Each number is 128 + 24 x the weight over its row's rms, rounded and kept within 0 to 255. Layers, rows and columns count from 0. Numbers have three digits each. The size before them is the row's rms in percent of the matrix's.

# layer 8 MLP down, 96x320, rms 0.263, rows 0-80, columns 160-239
098:110120141135143099138129124149126079125130144147112135124144113138109124115133148122122145185144161136160166125149113114134111132131148143127112180174131161146117117128041106141125116108133147121150170134125131167114122105133158141112117121
095:150087175171145095160085106154142140140145172146063169124188119124100136110117134073131151100125184102103146120098139120143121122135167138123102149129144120161122106182117090089117115157120106109140146118117126170127130117160121167127133116
097:154099116087103131090146159128140078106150127126137136109106124118088172092146132066118128113115119124139127131093122125138116093133133108117143091092160132148097130123077141094120098082107134119088130114125190187103117140141126125099080100
115:174114112144063152118105123103138078119156114146156097144125130142142159126100084102106144134133143109094101099105117142143105162104101112129143109139153122112113147150133098107105154184123089139108118085130110130144120151112099065125070105
090:095119135134107123138172111134141126117114111159131103165129131128136134117100114170118150102127143158144093109082105119148168125112147137131137154127129109112091139165130111126087116155103106132137100142121104090104118126106133165133143111
120:106123122154120113091113130109155148107176103152132139111111140096165157148117139121133154143135117116174111141147112129142139133134160111097088105094153121135119107164147153078118136115132151109110128149121115177130129125060113152112175134
093:126178144153105090145125136133121153133143102124136096132131122127073133135133147172113105180124087135128134150129117129121114155128146105109107160101124102128138127117144136138143144119121150093116130124142126084130134119153101127141126116
091:117092120135097136133122143138151170119128131159127093150103155157141141152117168148155124062145121119126119114144131125140083142133133153135133108162143108114115067132089111122134071108160133100116159128131113076150108150171160122099199153
093:128143144140116125100091115121143168120105108139159120115076146150143126147150152130140103150131122144127111147184143112132096147132160110148101107044152109138129148076184114160136097161145140178132139123146150068099130138136139138120141111
099:131122140128068130126118126130144110132114096133122105071173116092113111159157107096123087109139133150115155098142104135115100148098155104089109128138168125074127145124118136131129149132159103140142116120120124143148125142106144099140139134
103:088102098138174155120175131129104128132141133123100165090121106118145137124120136117090152123155148119133103104160158155154096119131127139114120096090104157095181137107143187121113101102092116137146115117136110133188131100128142160134123117
125:136135141148100132149128131170111208131146106132135129153131148146135130127155156154156163143136131124161127138139122156149145093171179132113104153157130142148135128129156149139145112156113167171143132178163117131153160079087152150139156166
097:099107126098121132112106116105140164116141114091112119161098152111140124196136137135141097144137142134149117157134122123137109068136166124138144165092124109134143115158154131117138098088118131142132115183112145058158104131094129121129149108
109:107130160109131071185110128108150148110110150120113103122099142130149120130153120109141116148139109151152146162169116133113143104133128140139136178118131151122104090127114142092145162140136164091114163150126106079093123097107154067138125123
103:130127137109159132115142130114126039136108115131149158102208112158128161092115151141097162129115092082170127119142148090093134135122118096156138133165098150162132129123109116123119092138074107157141128125119147188158121145085129165129105141
093:134132083104120203118145120120122107131123117087168131104188073129140154125127159163081099123112065120131111087116131140130119107093155131167104097127069152150113155138124154123100141125116098152134097126134098155147133178135140108150108130
107:137120104118113080104151135103134114110124139138158119168158118123141144131107177100126100132126125129152107131167125109127103218131146115127136103145105127135128134159127136085113147139113103164133144108112080124168152121096119135147124122
097:114111117182102125131153099120137186150138127124128111106119134128139141121109134195141112109155162114130122118123128155110111146139130154146137108163093120121145147125147074156156160160188143141131113144136121137108132097125132162128130115
104:156112164081104126081210094110110121103107134152146134117107134137142123127112110150117104138131113143145129138133088138160160122137118119141145101135177132097124096061094150160136155083082103113118096137108120178147124089148084158091117102
099:133113166094146104089138135108132131130146147130105084122126139108132113096138115132117150126123066144148130127082141119080155167134111110140135149124135126091137077121166146132163110150124159142135112138144117158150136100107139136158161139
103:092136102142139135128108107104107139132119126102116114118112126124099099150169123123144112111118109119089081132111127146126128144154128156134110168118121117103136151150130076157148053172131139128138137111154079101115136115093145107144145134
086:097113085145119158117183131118115125132137090122111093087144117144154130191117147152133090170141163125134129146167136130154104113122138134122172176086130164139126132160147110102100119152138145132140124142141137154116143120142110095133157112
096:148114141144092135110083106093123123159160113127132096121126140123096118137153133145135089151156132131147141156150104164126132125143109136160129125133139110119127135150125099214126155126159143147126139129182160130135135128123105151141130122
098:126145161127145144091152135114137111153134121122156157136131117134118140107140132134117081090114130089116135121161102108108099200130075125103141092059117103184157130099125144118135149125094125140124120136147118170113107109167131144116113117
115:136137139091138101120130125116103186113133159123132077122126151122124165161151135122141167154131120138157130124147104122149126092124097123132140074079162113136122118131165153189117101146104150142121163142109115125157116130093129131125115153
100:100137119136132115130102144100106164118102135125133091128184153150131097185131136122136120177141079144120148137147123125156152105115158136108085120120146086102165156137202118141134104150187137104145165149118157063086125086124127124106186143
094:127118156128171142181153130165157091134133136087116122160117141147137132126148115146142130140113090151116125131148142121129102120122157130126114107099159161115112147148110154195148131164167119122133119120178153108107115177140168091143136116
105:123104105147076135095074163120111107109137127145131128132079128115144105161096100115135175097119149116186142132140126122131130060117198138152104121067121127122097185118119110187128132107119140111123175158135074137148131173081099109103103104
092:170120106128127102128105133101108099126143124104106103109175127143130093135125115181127112148137157150102137128129148126150140084122183147127099108172118137062155110103138155151146156126121116105133111150117121122132109074121171131127135135
124:111137141112134175148120124128105141145108131110086110116188085127129169137134149140087090150134148131104140074126129154101119123081092118134130162122125132128144129166140126135145145120106072128136132136138145142108152172156147129165131113
089:145143111099147112095191127131165115132120134133106119103087144107117099079150109178158125127123092099118140144124120136093123156130119142117155083062110128111133150074136118186151145111124155161131129161156109109168135143141171141150135105
094:147138144126105189140190139138152142132117126124156126174079121116126123139098123121118125149108112130141122122076108138089122140136131130128171107096103119097153121161199119126154127115129134125134126073161124109142147044140119090145080072
085:143125117106170129102155085141123116122141151122144184156143124129128127133117152155117147096120179157112127140140192151120125133134153096138141098060129101176127126108077149134133142139102128142143097164121126185075123131158147070141097112
111:160138142118095167081143097150130103123110066150144169124153158126142173175113139150127136120102163154154139146149129101085158117138149140157120109172146088080105154136159158139119133108130143138102142144159168156133124134122142144132107122
100:137142115134159128116149100163172131131138141141150152097150145115115105062138120143114128097142131137099131112170122116131131153124165156100099095116097133100146145130103128114114128126111112155137132104107106131113139191140124155109044130
094:117154113093133158139167123166103128111106108131157150135074143096137151147133104157147151122119124161132171135136153114109138137145101105119156105061141149144125112101130136125145133142153141132145169127126154145132121162069117104136145139
090:166153126098138111155120128156131131122133124104130146131164142111116119093121100122103081173125142146097146144092149108153105115089138168094141117107165158098142140141122108123123179104121125163143117129111121139069137216158144223155115147
099:118158147163082154120098120136116100119141138150114151117113128133141148156140112081111125114111131128136142105128109137145111153130137103098086137223135114149090152159125135124126157153153111085101119187132106176136138097118148118154100132
102:088084179108137169156112140124120105152143140111153176077161127128135132107130133157135117152133173137144121130113123112109135049107142125120093107180152118128116154139150121149128101156124121114130113134145143137091107112115142132152136120
111:111141113104139099112097137138132139108112127122142096164103129145127125134130138087132113115104089134104171130125122120134130153121133110123145094184111081131114137117145141096121136150169119126119151088118099099196101146094086130130118128
096:148120140108126131088108154056088095137200131171154095168172104120129125115135151133106106095122125124096160116101155120117154078102091129142150081129109139144135111133153109114112116158116118123131133103094168138132119151147112122129131094
084:107120136164082116143101166174120109150144130119101094133098116137095148120127105165117104128145161161135153127160150135099150141147146117127137101190134144076142126118124162101141118135141139103148118206133108117104151138131145093134144130
083:118137123125140103130102119087091141115120095129094050140129103094134137153136137107134165128119119106114138088144142137140115098126088107115137139102103114151133115090126129108123091093131153064146154082095137140131141205122117082109179123
099:157155143115152184136114099121143162118084084129133111124115107115140151121110071159135164143143090137123152092101111122132127105110110118141125154124134116113124110104165131161102136111167105135113130194162123107140077126119113119134124129
109:097165154136084125147141122136116207144145131159140120102157141077104111138107183151133132125135164148137085137112133134135131116145133121143159139129105120091119177169105119139117106139146153134130132087147135090128115140097108156158152083
096:174100159151090138100088117122114094106144158175169178108121152133116151175134119116100124133133135078151141132128097120099122150122106114096146150083134089147139127128096137108127161142130124139139141140121109129121116126127102134126110104
096:157130116122111103121124099132094101089138134157123117159149109120133154146097117109103183118110149146140134093112119118144127155102132111136103084127110088130112106107056116122121137126106126115127094219104097116138106095154111112141164123
090:137165128148150131127211134129125140117165134144136155114179108127141128133123126171149118112064137149108123165144131105133117109149115147148118090164135130132123121090099119170129107127187131139110079130121123179098140113135139128101180126
091:103108136132116131116150107109155142136137145102139103154030149093167108152143110084151146126146115150143131154114144170154171154142113130127157146140133111095130125130139166118150067121164128128137114107151129121132160084090155156149207100
100:084147122115107089176149095154164173123146124133103070175149120143117125137137161093148138142131113120134132138130139152127140113151161148169153143118108159120117117120132137130133155204105141097113126095126117117120119110178109124118113134
125:146120149146157132168178164119150200139079118119115171098114104098122122120138086102135096170133098150062113118119150147093126121118105135155115127135107130154142143147133141105145154081111135126150098158139125133114115166149115131103128159
097:148088128112163104139175142121132120136105111129101120154146097123130127090132098180124161116144152101139138125147123136142166155118109116152118137201144127119122132102095125182118144136147104112121124081112122152133144112182133155134142145
103:099154128143161131087108134164128154143152117125176146163124148126155124087121099135132138154135096121141131152121138124106192134123138121125136136148109121150121119134147175109128111140116129137149140182118147121130139094169140110121142118
094:179115113121115102119106106096095130136116112113134082090168126122073109126108140106158113143160148114137124138107123132146114106140142126134118133091165121178112127147131138100113143156118123119134143167135142155157155167137132133129093129
112:108046118126168108114103131172127174131155161135109092108124117106097139115092147124130056159096115141127139127122145124145113136113103119093131196138092140100130119112146130119137130096146107130151122137150106116104157102088120157132148134
094:066122115163145136138079127122122151128111145121119122106108122125127117069142123122132117149106104158145098115124125103119131120098127130145158117152127122100138109148140134169129130131130117154115108133128110118089140129108097141113135097
091:124165118148171147166131148137131150131096132131121161129072130120134136115107170141132136126146099084165135145124140114089128193153116118096127146158123106128118123201151149113115103108116147151114157088154163107108118158100100182153158171
102:079154108117181140131155124094122041136136121102111095122106145144136101178115134146160133130161149131122117137088136143120142120160116155131122121098093164141141149116151092095147103105109145129132119107142145139082126126138136158099196139
101:141115178125151169118135122132133133130133169091135120141103127136145143117154112154144133123087093116120148135133158104113094110111118128084114211113107161143129112053118115127136154122127113141116113089149099145104133099166131134136103110
101:078143117125159117137120118104136132151107166126110175088142141139144130130163149072144168099131193098145114124183119120110117141117152128112135168169142113140132162075123088111115105132117125130129102117119111133141145173124137172115161113
106:130136114142209151131101134125138087111110154151096128102176123144130132086119110157136119081118164134126121140122123109144150113118096125151115161098098158165116110081099147132116161129101139131100151089096108118105096055184138086109105133
101:146090094107120113113094115145132140137141142135167140170129086160166150120124108104118126142086083134129148110130095084126109140093126097132159132174119165140117123140077125123103131117152087153100114120154149101158108138106138118144141113
097:143097109153151154148131123115123190133062058084134147147169114167142121115103147148108097117112164126146187110125141130115127133114104132165139131163143103067125158143172142147098117087141098093118104101130116125116111134116133105130105140
100:158149142139102099127137121119143171113127135169124168140163127087159115139155179147128129100113157145125119101083131108118142111116151128108071131149124129084116134087130126125127156131131113102101121179094129096154122145126169103150093156
118:120132118113137125163144128140153119135126142114104151146109136131137119127138108136132123104138145110140166140142111143093098105140088124135159140140125105156131123159109079097111116159135142174129144072114149127116118134169104139119152149
113:090123128127109136118129105106101172116141138109141120092159129136159122174128186084136123126101196129126129132128152115128112111123136095163101118199142112116132139139177191126120095107117143153129117171126159075145161125101141115127109136
101:110116120115084117122100152162101172125149091144137099160117127111138099181137153121089112108132108119107128119093131127114143163137143162131148147110117094097136115149117173130146170118157125125154159060102153100138141145071088090133137156
095:137149134124129127143126140177134138141110145123087130166138141119110124152127140126102153078147131111149118131149102149130148081114116139129124107142114122159153135125140070169105082140146134127152123104174104079116113153178114155086082148
094:177136091155090127162099139148134164122120132106137139137154130147146147161106101136131111119127117115118132146109137160119114118140113142148085162054097093149131129136142129135119155130141124152118147079094127129138096090137090130125079166
091:138127136104094122103105135181113148122120102121117123125066130137104136139087130139139137113148080117103093127144112111129095168127080168131130132120124123179125112139147150100137114100104133105141135116115140108123120151214094114130078125
108:115133113115158098130157152131110157169127170144116139130116142149146122114138157120150162145158158134127111148159146154121106148152152171102116117112121145108136111094073138109124152146128128108144116101141137103110129140164151134129095147
113:183142133110188094142142146095121086122119115104114091125099137160121132057106136129124122137119092143090113118110101099152161210152113117130132116098129153149131120100109090165137117134089121119130077089137124181122152150127128144127127156
100:119146134127144113149076110126076099131079149136129192109125141115116118123118132179167164138126197130145122162096144161166131117145148148135122179133130135139133134122081162170158108119135143123117169167117164131099098138125122151141165125
091:115105181131154088173149133095095055130128067159106122177099120138137101174142156141104119121155160125097128111122133128131128089089094105112098126139189151155141124131132134113117085123102141118145123082077131159106133102106135163107151153
096:109123101148091141136124102135104122093129135113158143136172124120151119161124137129133134135117091128149086136161139116160127168147116138142153120160127100151103092094140112115122099070173146100124096114144140105151142137149173102126179120
096:151129131107136137109127139103113084153129130109120137099084123111115145083140083084123136093115121142082136120104127107092131129134154142141146074130142106117130117134121106163140148123170118147123126148166151192116155138091148112090067152
096:103106115125141119158144139121097097119118152121141125167112126157116114108177120102151107152125123145125093125101150147117172088137099122109132124189150155130144108110137132129136145149132131103124137100083132113087103075127129032123115141
098:171138151135105095106138114136156141118146135112160126106144123112112103138173156079114090132082134139146167123112126104155128112127089124141119151071167142151120116116101084144125124090134118099104081120118141086139144076144129107134119093
101:151142125132142110167134112113130137116130132060119165136133131140103068086163141067162126176110121103108084157098147134132097151148170119107126152132166161159128182096128139162126139117129150143116128104117134139135134105140146160109159087
100:124125108113160129120105141114180071104124145134119136112100135126140127088099104134142149128127106115092125152124116117162169163150063128139178113144097174114112152116112148121123132088132141124125166082126130112161105120175126116139136131
099:145128108138123152107124129163157114137138151146160172136075147130092126118121117137122108125121146155156131141136140131152124120143137116138113100129113170095112126181181104117142133141106155133138156135164175107142135116151138099116122142